From a checkpoint of a small transformer trained on Wikipedia.
Size: width 640, 5 heads of 128, MLP 2560 tanh GELU, vocabulary 43992, 106M parameters.
Architecture: biases, untied embeddings.
Training: 619M tokens, 4721 steps.
Each number is 128 + 32 x the weight over its row's rms, rounded and kept within 0 to 255. Layers, rows and columns count from 0. Numbers have three digits each. The size before them is the row's rms in percent of the matrix's.

# down: layer 3 MLP down (transposed), 2560x640, rms 0.0132, rows 40-64, columns 128-255
# up: layer 3 MLP up, 2560x640, rms 0.0247, rows 41-64, columns 128-255
down40 103:103118076100178087143076153130141114142145096139137141100093066100105129131134149106129140138106093183121101145157115130163129087165122141213128150156110093146056120089115163182118093148152114094185159128173084095151122139110138184106132113115130076111134000103062145133122110114125186087114185092125151118142133123104130148068051115151105082121137140151159101141115128135171110155135
up41 096:119159131105132162106126096166116081065105138121140169105101157147110115121116073129070195122175099183130101161074169092109129138133089118190079197194092126141081104152145134144116104124146154158105133101098148154091119075131112095150151135042113133157126074119083143171113082141188138149142184128136133130164188160113157177092134197152117122041136155210124093095173104097146124103095
down41 089:144078177152094132126139121081196134158151122069104079127174153139140125131104151114210121133092120085109159089111113125178111122096117102076155129046141129087159131071122147114105134159161122119115096166198130093147120146090095134078121110179133131104135234148173096123109194079106060111117070137128085130078110123154127105174125109101085119204120119080103119118139125146117127140136
up42 115:143183143062111179154150102115111147138159176182134121165091071100140121107167157055180111138154159124111087145110154142115093095178112148107132109128190156160157150141164209070116109080117136109169137133125153130167107074112115166167101165090116085156156100171080137157136140162082170084115219121127064089125143091141142122172177113184103103130143153121213152109114077155090119079160
down42 118:121100101161122100128120108158102124162144080094116100139157100192136133108104144156077141101163124164112141153123109079102171126126086111110169132125142116130155128094160048132133123139170126134116113111116163103104203172104128125096129111128136157064142187101132143173107084131187168151137075069117174148141115142138129119069148131098122163135137133107077072156040152125159167157110
up43 097:129117186153131086175120103152132120103125085102143123170123168101128189141176172108062101146120192126128163148159093089081145124108159152142162157113100100149188171097167156090097156153144142112158130161166089124119123117139122082117123178116085175146139204165106113187190122142148087128094102121075144150058125138079111161125112126142099183105124184108142121163139128136178150097122
down43 079:185135088120157140145098089082146078164141112122108165160187055095143129086148139110100182182096160149111089153096125182154130109138131196088145092080134128123160090142138092147105130087150168108097148138120129168126129154142097140065104152137146130116142099074139112090134107103123120079110148184180120141112076163062129102139136112133183102125184111167109119090052126110176083155150
up44 093:155150104152095180145163133087160169127171129113103103120121175156090098121129105098078121106121158094159121165137158105101175074182118121104130158126122083101171144069109104124146078097172101114116168123084063160192128114144114109158074161176110089128135193117117075113132106123127136129168154168158154132129128103073114112069162119118119193148130114114125099088137097088196103094132
down44 091:108131150111137087124083177161098110099065154102142138133138052115144135156124131160181121161125097155129106074136107153176090149076149113133105113127114136115099127199143189126115147190109201135122111104194152116046077155075116110074152074102135216106107113120146179127129111126126136124124096146117095126142097125193156193155114121118130065114144139123143133153095133145041120143096
up45 112:122148111089129090213118065118067091089069181164125110152148123158163138179140195084151154192178159112092111099163084160146121171120168126165195100118162165121169190048146112119174115127073103095076142071134133145132147152162160131105063150126111110162102138083132140131149171157130088170192120221104115084121113079141088168110121120162170141137136133116112103170111139169118112152119
down45 123:162117101167113095121080136158077100165114120100108154096142108110129116128140140157107123000100118165122179144161078096106169122153082157086122140123071104103082138095135110142093145140146186172142087132125148102109162120164125162143113122090162183128154154125109140083161114132099111125132148155132144125118119140179096140086166111117057160147140143148150122081131160129142119163118
up46 096:151122142072167126166079125108146174135093137109171082140098075100115173163127162086107092129157133144167073113141130055089157124146090161130138115192091066141134161112177118144076159107109119077087024125059112099116125168137160143109162113038161097061139102128143151173078199142192168118145099092160144139105153146127082045158115155195180182149150096126152179104173073135078148143148
down46 083:099140125126092148135094147161179084127218081151103127135123163108169108096159112190161156182144131140132160165179117172097123123113143097082147133052134174129123116145127142154159089134131137172120160140194170110106144072118133097156149141199142075156097157153087042110197080140061092137095167217122126161142119153158151185118156118038083089122151117112084076141118167153163139102120
up47 095:153151081133167124088162150111113132068174140156090161137179065140096088126065123132072179094114092121099149116061201092144129158080093077152147182113038135102109091096132093157098154088171071079158140048159140123172076145088126125112128151053143174144116057185116129133166111172095184111165128095091144137081099134070153137138089124138112131171114109164095166142116098107166130124101
down47 104:099117217129095141158120137123143108169050105082147100118079176129153132130168142096208122118140131162142134116162031161139136123184102194108156097148177135125120135195146173077158122187129252132129148201117134140102144095158115125115127093203116100093142186088106116153079142076167056127059172146139109127166108130134112145106196094099126134082113144108157120138125156143095135147136
up48 107:171110090122125141109094129134096171077156118174112150115154070114158112126095145084171162075143117149127063140133166147109115153107188165167109106114102077167091107070131146150085087040149078119165097109108082118172108145087170170102110153088099099149138119145143149136175107162126186162096159157130148132141121136115022090144105166152115087132096091137143086086196109150107173104172
down48 109:117116126073116144139134108109173093137089084132124140130094130098148110202170134180006166124135106115125143096126062062130167163154120133108110104139157198142126132135106106136169192197112188139146148106134189138121141127117137117154193150145133158153085147135138128125134155143109083075172156139129096134121140126165140130110140165079150173108140110204100100179080162103142100116129
up49 097:119146150105100140135135144145121153174124149140117145154133139151119159048140156087117153174158141113075147129133120072083119113106099099172110192116151105118133092109141128186063121134149097114148182070082090103178131166134133168153136143089142123118076143152133112145137120095068188143120177117146133160119165123156097108148177115121159090145146108193144145067122171111166072093141
down49 111:145116132172183094124121166101093100068100113123124121105140051166129114217142111160159136108123106147132095126133176153153138140155116146117157082170132174164127133128103136073154126123107190123103132168195182156088135077131118080096131114151132133119139096105126092108108162144166071112116062133118093125133100138126129146097076161103115143141117130078117105159125130152110194140131
up50 091:181119111112051146119113099159117104124106115089128153177124073104123138117123154164164141173133128145122183129111166058156170096079094141113116091097094116117129114115098132069189097078101101149151187166067128118143050132148077148128099112185179141148084167171156098081172190113149149149070120165164124121104130153159073119062099089086138130129176159101111172111144083153149155141126
down50 105:094162168174215096139155142099108154145159164149106126107125178128116130091121116106095090127121140098148106108135073190141121141170120154151146147141120118133119122120130098171074123169127135131106056090226100181104223087111175132117123149052100161089153117085116144186080047140131123119179128094117186126172136123109189136216152150171114109151066135147126111144149167120119094118149
up51 101:107140125149166127087112124107112128129085105100121128078127141097115086133160117113180117135148171110104150158086120102094104120143131185161154135196105132097139106151121098135158110122137076142184164150123098121134141105143190119118122143130170088093119083190184128147073092160081055170142165123160063109090133109202162100207114142098116113167143107182119078099118158094156142091141
down51 109:151093148121114127140125115125184084147156150197163099131118100128139143115160140093104118121114100151153095052166102041098161153090109078155115153104170114187097156125104142165114121120128168119092100113099134111149180182146098154159148120119125160177180163108091114095166156141131227114140098169125166164151140111119106183000164168144136143119132136142169122155166139129108097172123
up52 095:175078146084154088112126090117150133169079166144091155164183104143104123123089110086121148145198122161077151129134130117142087159111160137137151068084116151115155155167160173132069095123102110092133158114170148120101156137072090152135100164109100094165178054132111093174175163083114092186152125087184142098082113185108167131166125091109153158090173166124159105180172099136094086155093
down52 103:120126136159109139116157191132110103123199098107110117114072124116140114111130157139128100111092131135141098154116122123121161117141134130121113160170143097077140140104098070118172135106130173161146113139077110113140081099136167161114123105162130171078073207141113166099080089174143158063092134137084099121193123118157051160079105151137114121199108127147089121073092132140140187082124
up53 104:150179117142072146174078097105151113192141150157108129138099139124136137059128158175153101182186122137092135090147135109146139116143155135124150098112053180127139143108174053065159121124133115100080105089082118064194176103127147101150103123170143089069142074151064111114130056165109121113096160159094133143149105132159131198097158170208155147104132165121123146094181119166111183160155
down53 098:168151175105116065144130144116110127165115107146168147116120161115086113137156162169168115114096103154159161199146112114161131095198153072092106127158147099138138117151120110075178128149115182058126129089095069150100173122107150152172141151110176109133151116161158153114115106090147103113141120117108129104115143134127127179177134087118119127128166163107085137115129130113120095108067
up54 092:077145167159124111157096113156146167176129167181153071169076177155097121046106191068093099170134094160116151126182103071100149119169094087123169094104105113142173173161132198115095061059125067168141117052099168128092078151137173125167088157151109136133158165155122144157137166083107107118157133178093125155149101098107106129155106157092074161134093144135097137131145111110132100106158
down54 094:113147106096138138100108128093081084108174095104144112147141132104042107087125138132191122007104097106116153114150114143164100114113124065200112106102129140171080120161080096100118182121143142132102186075167101119157125118143124136113121136092159135139148126137109168074102103164143224156137129016151106163121128115106122107131126093138140149156126145151092106166144100145126121123105
up55 086:158168186113149129143118091130146151175112167087127083153119120119151154135140160125176130141150106132144134140176092110061111150138155119127148114125154172107101116160091151104101153067098117121101141094145075161096120119074132133160160054147146160182149154178163162088143132142175132158128085182120101105169140154147139141169121115126127131104121122173121072084110137106125112120112
down55 076:136129110149098078136131099122102078116099123172118177124101151139116100147108107132121191146116127113130117125114156151180151114139100167135080152111112118180213142100157090121188121203112167107139100132095145123157126111183125125078119182136114139112085082146141100156124117138076146092139165151135178127130138141089146108078066153128152108186140123132118153184170136128153120122168
up56 095:152064073160197144097177101172159100120118146111157098138169116086138168166151182091153129096106163158119151131121090114162092160168066120126101176135081092069177145098196201070143096099104131120114121138107136121165120093095173155111077073124190143205087152138143150143101125105092174075072038170167150085091120092068075121082080130161155144084103154114118110176143112108174064142125
down56 087:098143163111108143130090134081114150115117132122101126143115168174117125086111124140092113104161116080142088110132130111129155098115139143139130077148124160191101126136111081153146135164174166126132102131136089109120122204159075132137169197100109088057126089114147113124180117121149123178151237104116162108137140135181224142139146087116113124174143127122140150077127131126099176105111
up57 096:134088171085136097217107104093110129124116097158126145118167147173161188144139112076139100158124182157038113152106142107179097100177161169134150131153143145163149154100151124102113126174136207095156137158126138113159150104201145075146074143154083062080040108077052134133143130101106113091142111186095156096071110065133148144151119124134100178136165168102111099137103065140160160165163
down57 093:157076085111149149093190149206182095146162108110131132151145064142094099143147130123133151087105070124148129148136115152065157183088141080072086163163098121131141122128119055187174125111118106188102109126160140105108113126108133124135159118154177125124151123176195170103147127155109113115112138138170155160114138187142175073104092156062114095128124114137119115098091159077090073095120
up58 112:114175114064070097157138132128167079084140117145182147128125068092099138180099117087132143149087139158120130125114157072084126152095180122172173097171134113186120121114107104107103122103145183072100107097046154148134147098156154173131139142096099099091171119124130092121107151193124091132148155146161084114146171087142132146144126183129152146163193144121142109089086109089075136060178
down58 128:152069161163151173140085087185143102144146107145142105126053080127156122065156063191179144109111129181083097076131110101134087105157093160113111122145126084151116122248118138132101090149155120137081139136162161103083135152148110097128152123164156179133164111116152161158156103153102120123101129099140104142100064147128166192128119103136111109109161117220138122130121099151152121129067
up59 102:149139151123111120088162092147123177153147115131081126098177159138121121137079131110071106146149168169064174143125094156147151097078147120100099208145103082163115088158105155086157089068106121144105109101138108077202171103165156120141083087137143220098112140177133126117174092139149084085138147110101122062144133172130131128074102112108104161160175129162163132115125191170121128088091
down59 106:093105154089126100174102196169064098091097124136175132109049126157107116114156145149185164099116125100161113088101115116108137139161121199135147129137099174128130149161106094099083163204144135143135101135139148167111056100119118160127152165087109092104124087139135132121151203144120170179095162105139087145100106136145124145202117154142176096103126123156098160118124057136090081138103
up60 126:083101147128131083145149171127138184122069181160121132155104151091147128132156111131107106114140124170134170135174127156081157084106140170124169076119125131091133131085140088131168139108062074072118052080070176131133166095118115216121131106068095116161109086104109131138108083148138126137117099124131154059134146133173155146104170114112105163041133164166081103126104185133137117133124
down60 147:132120072147126180122089070106187091075144123052109092125127149126134135153055118147207108128144158173092122167114145102183069084114071104052150120113074115162144094151096208128117081149142153186084143143189112182133143111113136066112129123163143139065171205105108166124148172108168062173076120110145084127100109130029092133087103156048107118173164134084087137137117133145164095087103
up61 096:116099127119106110133186130098129148127173111167123121076152199176167140088085187097146112165144169156102149070114161166156103166086191137104108137133116124175131137098119129099080115099120090134155101090150176165189118125162110150082126078106134145098158141147171066154143058162112096194167118137162102171083114141157150091140107162103161091173120129132150096139164080080180172152173
down61 081:107120133127134107166066155164186128131049172090170128203093081059093136099130081152135122154068097099143129157119103113116146117165089140161159123135149120151143127181115105117216120096121174139102129122102068115063144136149158146178163185137123125118106086180099139084172182110181181084168176099113134104186120122103117184074147147093128177121115131128111175102098176143065088101109
up62 106:165089092126135136137064111120079119067108151158160076152097106144185136102165181091151162156167166189109141149124077069163138089161148165102169117095075163169152102087125132153089113064129179128133141063143151113137150158169156122153147060074091113121106156165085114180154114152154186130158172102100065080112135101145031178091073116132106163098163173126161081084163068102159111091108
down62 103:066155158124144132111132080140103134152153095162156080168185141095133153156139189117111130071112122146110150122106148116067097135120213091160112094147131110062136113080120124102118151178143129062116177176082072095112184129128119128129153078193119137159142187094122150128115137126186185099124126116139097137096086140114104148095097184155123153144110105102117047155077070098180112125208
up63 106:100158112106074104139062178147129080132110186091170174121139167164155152113129090146103158222091144118111090055131077089132139158161152124122177101099183127217129159134156083087192143159128154141132137072119070179159090142130190129135130133165110153162075149114134067139125097110116143179160121184158143138066085093122150136101166109170133150055106124094155090098149155085113173205163
down63 112:149117116119132157146120118163088119125063008114161066131094159167083105076149197169152165171125104096113159141125103148173147165140114202082196155091140115107136124118098188095162117095113116118133167133062141111092127134162128167118094031098158187109140075173133133132133131147135057127135143128132097097129107152120165067195149111112127135179081144181166167121112124104163089092111
up64 099:144171101184128113104092092121108092146070100179095141109091120133084142147130098141166131164134168091121105098083116057141131109104092179084188109189101073169145084128058141156120087176087187172123059082083109143175136130128111098173163085112139096056149145111103108114155159089074155092124083108145131170095092093101129089128162159137176158166089122154154142093168184131141120127111
down64 099:121089161098102158107156146194167137114164151111158080118210053133149137100104128103113147078143112136124142151168127085090114128162143108158102160142123185146078128135202062066117159087151070112102173123168130107106107162137127142040124163124132186216151115164161124099096069113179107163130175110126107122160143129148132187135058140132089105053143131155147081135109114126161155147139